Part of a small language model's weights: vocabulary 8192, 22.3M parameters.
Each number is 500 + 25 x the weight over its row's rms, rounded and kept within 0 to 999. Layers, rows and columns count from 0. Numbers have three digits each. The size before them is the row's rms in percent of the matrix's.

# o: layer 2 attention output (transposed), 256x256, rms 0.119, rows 215-225, columns 0-127
# v: layer 2 attention value, 256x256, rms 0.139, rows 216-225, columns 0-127
o215 104:490530458529500477505470537487533468501489518486465533498510518500505504519547487511518499469499526487518531494479483473469473494496477464508520483508478499484548543507527487514511506493485488514503535518507463516484476503482524470518474458528523478445514516473493516518491475451504533489537483562532454491502493489504499533464476520519507501494532480530491493504512470502450457505501
v216 098:487501487520538501501532503482496513464498480522559511444519510496451493500532463490538529523505498454504482485527428545482513479533502527492491469493495517535487505489534498528478531458536499526544507517489486517513499503462541499487519499484487499526488516507512505505462498504468519516471526463500552459502505506489519445431538456525516494515478489508507445497483484497483513524538
o216 100:496481475435519506551426486538492495512517495511495540508507517499498520480466529511534467528462493508500480525498465490479475504518493494485504516517477498534530493479472486500494522523552547510486494480451511490463487527525484536514489446513488541483506525491493489465485484529494500470541463514502492492513518520473478492479525483537511491507502467552485451484490518530495496458491
v217 102:487542507472460501485481470513505514506499500482493499468509530499494517518495450541510500510528499489531519548545527526477519532540450471487522531535490432508488502489515524486520554505555495546501500502482523475537506496495485484489510519447503524492501489500487525476549471517518533516462499483515547468507530482485514459487455463515533501530542485472534475496536493492511527492470
o217 099:489524468512484510509533502454491480504529541489497517516555468483485533476515475459466512461543525486503500549491506511523483497504508528484520488505512509527554478511493498509550507510556499509488509490509466490504494528492515470523481527465453537519485498534485520531503489521500521491499514499514518484465491529466485464511492486463513475487522494537503507471474492501522499539470
v218 085:527474495448484506504508474493440513481554499514486541499502457499521500520463509523507509484519486496523552519513465497513507550493511470482466439483482501537469503488519462490557517496470523500532476520463520526493496500547483487469518537537505535498514506491476503481520496539545507518479482535469511452525554488452489500506508502547493481518475495501560513448532449536545516538491
o218 104:480505535455519530533478525537536513486507493513495516546506511488554465524493503474498500533499483482529542557527481461506493538447488508499481489479508486498522533503488502489476490508469520483484472533554479494507488510512509537476491463526463487527513465483519503463487506535504546492482485503503515514458542508486495494498487498536473450428489496485491491461517489526522483552533
v219 108:507533504506444505499518459501493507510541515495476527529512517498536523507470530465488545459476465451490493491479496500492470446513520459500496506536485495520492486452452514503511461524528514495476454478516502454512509464486493514513570508497527508473472496504488514507492540519520487500524488554465492493495489533450490461507527522484480496495471502476494497538460523520515515506556
o219 111:496462465550507515505518488472499521547453498483484490435504545493487487509497477518536493507459471437510524501521480450451507533494554532471452506492499536517522530476499484470504470503508548503505511506523464513494459512515481478517544534498520505500501499535525485520470532474481455468502530490498496496488505512472520455490523521531492486458503508474506485509511476483491529478483
v220 101:530479472542532512563546559479513492474439487481509539540417457506495448517540528488513521530478505492491495452485476492522521494524479495477512507531505502492521507471505470507486489509493500442526508534500487508519531529520495478492509508528526466503527454555459518486483472479516542471483500469498528511489543500519492475525486488496528489497531469536470498518506477498514464510544
o220 102:530486558500523510538510488490446497502517507544462481512497475509465475505464510522473534515466500477523544499518503514502471449504508514506516508507411516510527509483472532471483488510519474516510521459522508508448512497518434506504490517474523458487538532445504496532547515505488511496559492530480454456457489506485507518483521465523476525509499487504499520519508468524462482523509
v221 103:502455481525512493532543499500553487503484470499468498525492471498500523491523511528517457529511484473499458479492541505509519507522489512498520506474536490512542538530531500478509468458503522467514509516475489473514487478567524509469506514484468532455543457531473531494510524504500511501469505501468548479495525473493517542549543513522524499473521477509456461508519502472474483521497
o221 104:477483531472516482464527525544438503498501515481522522461493501490550514523503553467481476447510488492495536508493556556499510515498524469493521512505506494472507506490481542493517488495499505521530495515483534481502462535499487453510495452522501492474519519483499502510451510483540500500496478490527477484538497543515502510458485476438490551534494486507527464441529472484484524498474
v222 102:561510503541553497451558509489476508516508511512447433488475513517527474497482531469530484550468542498489497503476516491462540487485550547494498513471469453494506511508479476468483483520513462512537488508500485489503538471501500507475502546477515522495452503526463445498530521513512527503495521528525521478515492517472475490504491468452534506509527493505479510495492531487517457515510
o222 100:477506510509534465519458490495465514508505503483483484485517448514518525460520503518503490517469508546487506529522523468527488451555469479531510515511479489554520542540538460482484507469478490506488464479488462513544473525466498504511487522507476515520464459511488477477483525476479496502490495482503490467494477493490478481500509512512457502527515531503541481492536476496499492472487
v223 099:486482503519508476564481523475464546510515483554531473521469497447515502531484508470500503543490493464492471493482504536507527507473480489453517449505548497474464539486503466508540506501474478502509469504512503489512468549456531485505482507525551506476490506533485518499493501511500521441509455521482496479473494492511449511483510533419529491502456511501511496434522493502475462492511
o223 098:517517502517450476509508521527505495497506493493469500515473487488492514536462514500516487499489487490481484529472521529552454505551498458520455463500495491508503500468491467509517507541475487532475536502503478507508502534486565491517532489483517520582522530532524515487482490465494484533490473509495499465499490484525454526493480471516517450451504512510531512521531495467483535521496
v224 107:503519519525508479527493494477461510493479518505466502468516507497489510516537486514496526469496439534454491469513543471449509511516519504473501519510493487431488546490474521501526490490482513496515491546479544517506507502492514511487523481539513522537531506494482547461529525421506522445509434497544460524513472524446464518479525531520488498509461474466483497521468494457520487511480
o224 104:499526510506516519470519502501486491490536460482466497516464508454496497505500506509520542510519450501509481545531555503488486518475541497487505469493527528487505525502520519534526465493507504510511498432542451545498464490507503481483487474498466492499460493517482540457524457501494513498507522550509506494522488480490484537515499502509521519525496502494448498519516507565487512511550
v225 094:500554496550473498482499517504522489482459551496527552496500537452475547498468478457510444485520504478498524434533459512502525484504527544489527480472490456507499535505541490496522517448529477466479521511531502519495490510517518485495518537481507507483505523508477524514496498510513479474497495470518535543500521474491521483512508525515478539492470492540508484505452523444517482501506
o225 099:499464477515494510535509478509520482526541453460488513506474482494523527539506482478525536496503534501501512477510465563503521567508510533447456441451510487504517542515472497546518534483494493454544500541521486510486467458529511497533499518517495498468519501533494507484524518532521524526512513515499531516541506500496498490483461480496494547494499511484476524507517507527482506505511